From a checkpoint of a small transformer trained on Wikipedia.
Architecture: no biases in attention or MLP, tied embeddings.
Training: a variant of SOAP for these matrices, 773M tokens.
Each number is 128 + 24 x the weight over its row's rms, rounded and kept within 0 to 255. Layers, rows and columns count from 0. Numbers have three digits each. The size before them is the row's rms in percent of the matrix's.

# layer 3 attention key, 512x512, rms 0.0233, rows 354-375, columns 384-447
089:149102126144120153144136156130116098143132124133107172114109172139113087141142127164103135146111144126104116149122120166101127192134150135142128159107102088124135109103144103109180126140096110
089:152163083149081175137104111143119144137125076143151174143143113138168142161159156141139150109109128119139134106118086117125152134116138134111120116115124138126096143132175136139110136111169142
080:119142113129102131132165081125114136105146134119123101114140124114126154138147123105140112152162141116128088108127091123107133138171104140175118151110133136157150152093108168124138105126104118
086:125119159147117107069127149139115097119158145148126096145094125137150136130138135170171134110132131143097109136139082146159146174076153118078155123076166152097107129119130130157117153169146105
077:070116115097134154119126098108162096102137110168162159148149155129118107136116148147140140149122130146123076129149125140159142137106139129141128109079180131159160092111119137203128143120142102
080:167142134163100138131100059175122121148122171111127135135128131156086125179160136151133156122161148122102161127119147115117123091083094143166139126142087129126112124065145123136118138116139125
089:116128118087137147125171107118120092163142152126120114121143159139134130130148134123151111136156103132147134159146109131077116161141123147116151107134124180104124138146174116141089118154111109
078:108150128134122138134151101125131126102114109146146173122113170113134122104130083133113120071178158112126140162127085133140141165131136114121139137105123099119139120101103136165143121121112129
079:168114151088160132094105166093122141077128105079065131096160135096119165130133114136119117097132109137076123079106098131133080140128112104125144161129077131110150161113113148120134125142146139
089:167140098115114119120109088098121147119153130103135136151171144121153149130145116154138129165156160128133089145108108111111124090146143138109119134132115121148126146165159126109097139129093106
087:123104096153114098135131196132119122131138119104115111103101139152111131113128124110126116155093092130133185148130138139145155119126120121110142160074162105107107132107152114137127155149097131
080:139121117123149149143103133151119154143105052129150129150124144129144156176142152088082104156108160110104129128165116130138123150142123150123108107111133085132142126141130147126100097105080144
096:104120104108128136114116129107121121133148122088104130069138108077106156101134168112133101130096135132097143117147103128134103112116127120128160134131147169107117131157131079143112156154133142
082:138138128120143147108149129138143156106127177140142152147151119157115117122093134128106116151150180184135141130135138127129124095167117109120094082167167152117114111123124137143150108088130109
074:187137131139162152160105125118103125139159148121136162082135085115114106164136135151143146112105130110117135068125126099146126134124149132163140164129087117123146118175157107121119096137127115
081:085134109161140151118130137136127135129109150107110133116140144130087137132134171113149102143103151123178082142127099085158123120127150091095132115135156102108130092133117103121126102126131115
076:090162145104102104201176066146140113099139146094159104166157187136143116146064079138109156141151100110154098159145140093122132159115109133152163126134141120152114149115167190108185133071114100
076:108098178170077135102110137076120143133109122156111123098105116101148158156111127091150179140119111096137086124135125110121078146109163081120108103143117133109149109138082120119104155158117123
075:120126096159115123137111156110097098145106122119111125129148173120164133129133095139124138137122163125149094109144162112135133162149148127112122148096170127105133082123143106119106107171114069
078:180087126168143120142136132143108175126137157125102121139140112151099108190143150104135123141131163115117126148145132144098103120095144119141144160159130116099142094204102095140124118186115101
088:118111126115095152149106175108093114154153071154130125164127144127103142160108093131113146167147122119112130105109160105081129156142146137139183169079134112096190087177170134136145124152098126
087:093119150097135160143149090118115113129114134116117120122123138144141117134160130140116084138161143134137134120104138128131124076152117081150082122131114143165094112114100154156110114152193107
# layer 3 attention query, 512x512, rms 0.0233, rows 355-375, columns 384-447
084:147097098147120130124113151158107099124163092116164112153103178150086115148149145135162125135132109157120157117145130113108137114132159120101137141113132099068141117156150078125160090110112115
081:114131144156121135115178147120153132111123119115110093130098090129128123107107175137128141120118127169137144103179112148110115148138140129101090152116129127118111135156146163115134169157085154
088:107112141100095115147155117129128129158163112147106132127191126147125116130130095141138133112129133149131125111132126154099132148123130171119088106147117143134093116110123106066141123122146145
079:131151163137098107118120118119114135107097152127143118110112167133163131130075078137103143160130131152126135105164118144119148161132103131159148150139143131078141095131139140080140147162101133
082:081118152110117120111132125166148148106143130114182108127103140127171111163140135147128137141148152138161128125141129131097182169135152083137125171095124140119117137124133115107127119112126139
086:136134115153133088132114150105139120132132134183126138100097097170147104122153159115127173096122141160160110092145141122121132156125154132134139153121165092151146178125138137165109129164115130
083:168092135136182115140177123146155164168112120114173118140161132135141107130118120126131132130145148127150120143133119129139114103126169156126171122127088160095101147143160094150130089156161124
084:128166121144115111136163185086133121172153131163161099170114096132103138120119157091138165165148110101146125055115089100099091096123092118149129141133120110147127118141138106144102130110165143
098:130142152139150107132089117072145140137086095136109145104102147085165121151134101120134123116068147167119145100125126096111100130127128132166122123119122122095147152131117147151148135176105108
081:164132119108099114119118081140100131088113108114160151104138141146122173173142146073112160138116145134119128143126139173147115156140139118120108118119117144135123093131133140103110116101136118
081:118083148122121135109110135131115160097121139141099089126115131151117125171095116132125112103103133121090170104117114117150119127152163149124107145120110134122102104120121112108154159127104118
097:172170132147115102115114157142157111129126132144146106122177095156100154078121175108165115102107115163136099073102127119131123130154113099153143164132152134091134124118081050128141098117126135
080:113137125168065130132087155094126149156082138124097081124134110140134153101110142126105134133114099128112093132107132156146110162158081135133137102140111088108150130113133177122112129138123125
081:123113135104132158157119123113141138156093105141164097118142130161099134133151144118120094065130086094168120122145135135140081110156141092123145205122128152105152147160123104092113124129086145
085:124123146146105121135060156175104129161131156140142125096148121117138124110146113178104124110099165123134112173176132147106124139148063135170142133164133131141111141124122141068126101128113105
079:103111108129165104109120105111095106116113121128122157094121105148154100127100126124133109120083127117158100120086138137112142116145135140115137132090112092150135118098114146157132150147088159
077:080179107165107091194123112143118088079093174098145073102121135152112113133137132109162153157174126154163144124149180128112137122132172157085109165096141154130105104123156077157139146157144145
075:124131156095124127101079132117104133166117149120151103124168146115111117156126122154131155123113106193125174108130145123097096161138111159131181105139125164139125164106140125125196084095135141
081:152098102154121095166081119160149164059117146129123106099133118163176111110105153100105108161141137140150128136142132116131089162114103113136155145128128183171085138139094116098118137146141144
085:137123121137116137133134112120179149116064091127143155086145116133158114144115126154141164103124135116168162097132132132120144101115162166142168156138117144138138133133171170108109103168108152
082:120121155121132118132103122158146162082127115127134104146101154135162117088107125138151149112147114112139108154109094137163109119117155123123127082093133172130122100125118149117138154127153139